Part of a small language model's weights.
Architecture: LayerNorm before each block, learned positions, biases, tied embeddings.
Each number is 200 + 30 x the weight over its row's rms, rounded and kept within 0 to 999. Layers, rows and columns count from 0. The size before them is the row's rms in percent of the matrix's.

# layer 4 MLP up, 896x224, rms 0.0603, rows 702-716, columns 112-223
101,162,253,225,232,154,209,217,181,174,190,230,196,240,222,203,196,204,234,196,215,171,212,205,192,193,197,165,209,177,249,191,206,196,215,196,257,217,152,187,181,260,179,227,227,122,203,213,174,215,225,202,256,185,163,200,205,191,168,189,172,252,271,216,207,163,197,196,212,211,209,193,231,194,184,282,187,180,212,216,192,219,189,198,220,205,174,170,283,190,192,152,220,211,163,190,200,205,207,229,184,216,210,201,214,152,190,219,194,222,147,191,221
098,169,216,202,242,181,162,199,230,248,201,194,195,238,168,192,215,219,175,205,217,234,221,278,150,238,194,215,197,191,238,199,229,142,199,243,157,187,176,238,213,223,225,161,187,198,183,205,185,215,195,226,220,205,194,232,199,215,225,183,202,201,217,241,254,209,195,170,164,206,179,153,182,209,170,194,209,194,187,245,141,158,208,206,192,241,195,177,158,188,182,184,148,224,188,210,255,274,151,239,153,210,193,261,184,186,165,232,200,196,199,181,146
097,206,159,196,193,240,190,201,224,201,174,234,222,159,120,224,169,241,178,177,207,225,205,221,241,150,197,213,136,181,190,178,187,149,211,168,200,199,233,238,177,225,190,246,191,196,195,222,184,239,233,207,198,183,174,196,175,251,154,201,260,209,184,168,212,181,201,187,221,173,162,244,218,236,233,171,202,267,231,120,253,237,208,212,245,164,197,227,231,158,205,143,213,242,221,202,225,162,200,224,173,213,206,248,178,213,186,191,197,196,218,204,189
094,175,186,207,252,149,178,263,201,208,185,257,196,210,259,192,194,204,185,246,231,228,184,229,185,209,197,166,177,164,265,183,274,192,240,210,194,227,193,208,220,200,203,230,204,158,260,201,218,167,201,197,169,192,189,155,211,134,208,177,205,250,197,140,247,210,164,144,229,207,203,227,198,186,161,194,207,187,193,243,175,210,193,236,151,206,226,217,231,226,192,237,193,205,194,191,168,172,177,182,194,207,166,242,210,215,199,201,120,171,144,199,167
093,162,187,220,207,204,191,238,189,224,214,254,243,243,227,241,251,244,207,198,187,178,212,247,177,180,175,239,210,220,164,243,167,132,184,200,182,244,200,158,179,196,166,188,205,203,207,199,211,143,223,164,219,207,241,214,165,205,252,202,171,243,152,196,217,155,210,249,172,226,195,192,131,170,190,228,201,223,161,173,194,218,240,271,201,184,143,171,185,192,193,156,160,245,185,227,191,240,180,146,182,189,195,190,192,174,228,192,256,266,160,186,195
095,239,188,212,199,216,144,268,224,214,206,195,158,172,230,170,169,173,216,233,175,188,124,223,208,217,213,203,227,212,207,193,203,146,173,175,197,202,174,182,189,189,259,226,191,147,215,224,213,209,171,204,196,179,201,159,209,241,180,206,206,189,189,208,207,159,204,221,227,175,180,241,201,229,191,163,175,230,192,213,186,256,178,258,231,181,248,170,220,254,193,156,209,236,258,181,221,172,204,228,154,244,194,213,240,195,228,155,204,151,158,229,220
095,158,259,250,175,232,201,184,164,138,185,260,211,153,224,239,226,170,181,210,182,240,184,153,202,221,206,203,185,176,217,205,241,236,264,197,175,172,205,228,190,208,211,187,180,191,129,234,223,164,171,225,203,197,198,231,269,194,236,217,227,200,236,160,216,208,217,251,242,211,235,214,215,172,154,254,176,231,174,198,181,187,181,206,185,183,190,183,152,187,206,184,207,223,194,245,169,193,155,176,186,223,163,164,216,243,216,184,220,232,241,221,195
101,228,207,221,226,252,194,176,229,214,207,203,218,217,189,229,198,230,156,209,183,153,186,197,181,196,219,214,141,146,197,228,200,226,197,191,189,205,212,108,198,206,212,192,148,268,212,202,162,189,172,221,196,211,198,168,203,184,219,171,222,240,165,183,216,190,216,218,190,189,224,224,233,193,220,148,199,187,197,233,214,191,162,207,194,173,199,170,224,209,200,199,216,238,220,168,233,236,207,166,259,208,209,178,195,189,207,196,169,205,181,193,176
103,217,201,208,236,252,178,252,194,210,175,194,200,216,182,187,246,237,203,166,162,228,198,123,195,209,167,218,254,166,148,161,255,199,234,164,218,241,275,196,225,157,201,187,218,208,168,250,180,167,181,239,181,175,207,208,184,252,168,189,193,182,205,203,278,162,173,204,181,146,226,203,213,219,154,197,196,226,205,169,160,232,240,188,216,259,139,154,176,230,208,175,224,192,210,174,164,198,191,147,195,181,192,194,194,238,166,234,213,186,211,211,276
097,206,160,202,219,215,196,200,172,155,211,164,152,236,234,197,188,175,199,190,234,179,197,193,211,203,197,268,242,210,250,185,236,181,201,182,227,216,224,169,191,195,216,188,202,212,180,223,204,166,230,202,218,261,211,169,195,170,162,151,219,229,201,186,203,237,225,256,237,177,214,183,174,237,184,190,252,192,180,226,166,163,264,235,190,198,142,173,199,185,253,165,207,198,181,207,168,222,211,204,189,196,217,192,196,221,148,179,184,221,195,198,201
102,166,201,180,247,271,200,226,194,242,159,153,187,211,236,254,196,165,179,197,204,217,211,204,191,184,187,212,202,194,224,207,237,198,170,207,210,202,202,249,232,192,239,232,170,182,183,219,172,169,168,164,224,189,236,217,197,199,216,212,159,181,208,209,271,191,194,203,219,241,224,162,193,217,249,180,222,179,194,249,153,288,245,212,157,181,193,152,199,158,144,178,135,147,172,246,196,180,213,224,224,208,187,191,202,197,179,176,264,167,219,246,202
099,200,209,170,190,184,176,147,210,226,189,212,217,193,175,270,206,232,186,189,249,248,176,182,217,220,171,176,214,242,220,242,179,142,236,183,187,171,220,179,109,216,236,252,157,243,202,207,194,227,150,239,178,192,196,227,212,191,206,170,205,172,201,170,222,159,242,166,189,170,201,210,182,169,181,185,161,125,223,173,193,202,147,164,253,182,226,216,240,239,182,206,184,243,175,170,252,253,189,174,214,196,179,198,173,233,208,178,220,235,141,229,179
090,197,209,171,252,203,229,176,154,207,165,187,256,151,217,223,219,210,225,164,214,208,159,217,191,179,169,233,201,203,215,208,205,192,208,216,169,183,207,194,203,247,258,223,181,204,170,202,198,190,207,236,209,209,231,209,168,215,206,193,210,145,124,205,202,202,141,150,182,212,148,218,226,197,188,252,223,259,206,213,156,208,190,174,264,190,170,182,215,196,202,291,217,212,172,169,161,232,234,193,146,171,198,152,174,224,174,216,183,232,170,209,214
106,253,227,173,247,202,251,174,172,266,191,155,231,207,201,181,217,189,211,186,247,211,212,247,235,212,213,221,198,212,196,217,188,206,170,127,243,199,197,184,193,226,200,163,186,221,211,203,268,190,210,194,223,241,226,225,142,179,213,178,209,172,197,167,232,229,166,221,152,149,199,193,229,228,148,161,236,196,211,195,202,167,213,247,152,187,168,194,148,205,176,199,277,225,208,248,202,205,210,176,166,208,191,254,204,220,183,210,177,139,181,169,203
099,176,174,212,239,193,205,134,213,197,174,172,198,201,189,175,193,189,163,217,188,213,229,151,193,230,203,204,167,212,191,231,171,184,229,206,204,199,203,208,206,162,186,178,246,227,180,187,181,185,216,226,116,185,168,162,191,175,221,201,141,206,199,187,221,186,200,186,238,226,205,148,174,261,188,187,188,130,192,195,143,221,176,265,179,223,261,178,223,215,185,212,153,224,243,217,134,206,232,192,206,170,209,186,170,241,198,206,238,184,236,220,155
# layer 4 MLP down (transposed), 896x224, rms 0.0603, rows 702-715, columns 112-223
102,197,211,164,219,212,169,209,205,170,135,172,170,252,242,173,174,182,143,181,191,207,214,178,189,156,209,195,203,196,211,195,206,224,194,235,198,269,204,254,180,245,210,189,176,181,168,186,236,249,192,226,139,192,212,212,205,214,188,143,175,214,216,215,175,224,162,202,218,217,148,175,223,170,170,207,213,228,216,263,175,205,203,163,231,214,193,200,214,182,163,149,227,215,175,181,180,224,253,143,145,171,205,182,237,232,198,233,207,179,211,260,176
096,192,181,169,136,171,198,193,252,184,182,220,180,159,198,183,222,191,167,178,198,249,188,170,218,202,180,160,229,235,237,286,173,250,245,201,207,184,205,172,202,179,191,173,174,196,207,190,231,217,178,194,214,164,211,220,202,211,217,217,185,194,186,192,206,229,213,134,193,278,216,190,187,173,214,177,196,209,156,208,156,248,188,165,223,177,138,155,188,232,170,242,157,192,166,154,149,203,210,220,211,218,167,169,208,219,206,206,193,208,166,201,196
101,235,280,212,215,173,210,196,215,160,169,214,194,264,232,222,205,177,196,190,253,233,241,208,143,202,202,195,195,217,187,137,214,222,203,186,231,146,200,170,168,189,200,160,185,162,139,213,183,198,237,232,197,268,177,170,195,186,166,209,199,219,188,200,201,208,212,208,248,161,251,198,139,199,198,167,211,154,157,198,151,204,220,161,207,262,219,219,239,175,231,211,152,235,180,211,198,193,274,166,215,205,236,178,164,270,169,225,148,178,278,185,184
086,214,211,195,205,224,200,185,157,273,234,134,179,147,171,150,174,155,219,212,219,234,181,184,197,162,188,169,208,210,168,202,198,171,207,196,181,168,241,175,179,210,218,196,195,189,208,208,177,174,192,160,240,196,197,214,194,184,245,199,159,219,195,213,160,218,172,190,186,153,200,188,159,218,184,208,163,190,166,165,221,203,234,188,222,183,222,204,195,253,195,197,289,137,177,256,182,223,165,199,222,190,167,224,181,161,227,198,236,223,264,191,200
086,197,238,233,149,220,187,199,241,219,215,129,219,205,185,233,191,163,224,188,235,202,160,219,164,170,195,204,251,179,181,187,224,231,231,191,196,187,231,179,209,195,178,195,247,217,233,200,191,218,135,195,178,217,193,186,225,189,168,177,220,193,189,233,157,247,228,180,232,205,206,128,188,182,209,184,226,211,162,171,195,199,217,211,185,168,208,203,236,209,220,174,191,232,241,259,194,185,210,218,183,224,191,234,242,275,204,214,205,225,110,188,181
097,197,190,210,211,192,181,213,118,235,173,137,190,173,208,190,228,164,178,164,198,203,236,163,153,220,176,143,141,195,184,176,171,194,204,195,202,231,188,192,196,189,184,201,212,209,169,166,207,233,223,198,221,184,182,233,227,174,219,170,174,286,196,184,199,244,254,228,203,201,229,175,223,219,228,204,165,174,183,187,153,184,191,200,200,191,164,259,207,206,184,187,228,172,252,209,251,244,202,138,183,198,201,168,196,192,187,177,184,172,199,226,217
100,236,175,181,194,180,220,197,244,195,206,175,230,235,152,200,167,196,212,217,263,185,216,185,146,206,140,199,219,203,154,229,168,237,260,154,182,194,208,203,177,231,211,179,218,237,273,178,155,232,173,228,149,166,215,167,203,240,241,170,182,165,174,204,199,132,205,181,180,231,223,194,186,209,264,184,204,215,192,155,215,199,159,219,216,209,247,223,248,158,266,231,205,191,214,235,146,239,197,207,203,153,250,223,165,245,173,226,174,209,166,254,223
109,188,186,174,205,161,230,192,196,190,221,236,187,170,191,202,244,184,245,177,200,196,212,213,196,192,247,178,250,244,185,205,194,217,284,175,218,215,187,215,155,184,174,182,258,191,198,195,195,190,220,178,181,182,142,154,231,150,182,193,228,197,196,235,212,152,186,241,198,256,233,180,175,197,231,214,182,141,231,169,188,157,185,188,213,220,216,191,268,193,246,229,159,161,195,280,205,207,231,176,198,256,177,162,139,200,176,197,184,213,167,188,187
105,241,182,161,220,196,179,170,191,186,179,226,189,152,227,154,213,214,226,223,185,98,189,223,183,152,164,226,220,208,247,212,224,163,201,174,224,226,201,188,171,224,200,165,176,190,226,180,263,251,202,189,196,237,209,231,227,229,224,184,182,214,182,231,173,255,157,232,197,251,215,206,194,241,237,177,188,184,191,184,183,224,200,184,234,181,235,198,211,202,174,172,224,144,223,211,200,176,224,137,230,156,245,231,253,214,236,241,205,225,195,242,226
100,230,213,209,215,159,230,181,203,200,181,170,184,139,180,200,186,232,210,129,161,226,209,258,180,214,192,234,179,243,163,250,240,194,218,176,231,177,232,208,187,198,221,164,199,220,187,222,162,190,187,175,161,174,179,202,200,219,115,228,172,209,207,208,197,181,222,235,197,184,175,191,235,207,205,242,173,201,219,135,260,204,168,154,178,173,224,216,242,215,189,200,169,140,189,175,188,144,210,162,174,227,186,181,242,203,208,190,163,243,213,231,213
102,218,187,234,188,174,223,210,225,235,186,155,170,215,200,140,238,159,217,196,190,214,156,179,198,259,225,203,275,204,226,195,210,210,188,223,176,142,154,207,198,177,159,232,188,247,148,173,229,204,170,171,233,247,184,169,221,225,223,180,235,196,155,189,193,204,200,228,233,238,196,219,219,206,235,212,168,245,199,182,193,130,256,224,195,174,209,160,214,164,212,160,159,187,226,184,231,170,244,182,192,166,192,180,224,178,144,206,222,187,215,161,180
101,241,210,208,175,232,158,233,166,172,201,175,224,197,211,241,192,196,198,216,217,222,220,122,169,144,225,232,200,212,179,231,231,252,163,192,229,258,143,238,232,221,219,199,222,142,169,160,233,194,200,234,222,195,229,231,180,173,161,218,186,162,189,160,193,208,160,204,205,245,194,209,242,199,202,241,167,201,193,224,194,220,182,219,189,231,162,174,199,211,172,221,205,200,170,222,163,174,175,230,238,165,224,227,227,165,147,199,180,213,179,195,197
086,215,202,213,142,212,206,187,237,176,176,213,190,195,165,210,171,212,181,225,195,213,184,224,196,187,193,195,188,148,181,204,207,201,192,210,184,157,195,158,210,191,159,165,195,218,170,185,158,245,187,208,174,159,213,221,261,203,254,263,226,154,230,231,168,194,232,205,161,165,247,227,197,236,174,151,189,215,226,162,230,212,210,206,152,260,178,208,191,208,170,157,158,220,223,222,189,208,203,193,215,201,189,250,157,190,157,154,237,190,230,216,210
105,164,181,216,220,228,226,185,171,257,231,205,175,194,215,175,218,198,215,228,189,142,260,195,168,187,143,197,205,194,178,237,173,204,209,220,178,158,165,236,233,238,141,202,195,174,168,201,209,163,194,206,202,181,192,234,188,203,211,203,219,148,162,272,207,179,229,275,234,200,264,200,188,204,183,207,183,154,155,124,164,231,202,165,189,229,218,175,235,175,237,192,174,163,232,181,127,185,219,182,229,175,159,247,214,169,181,248,202,230,237,201,225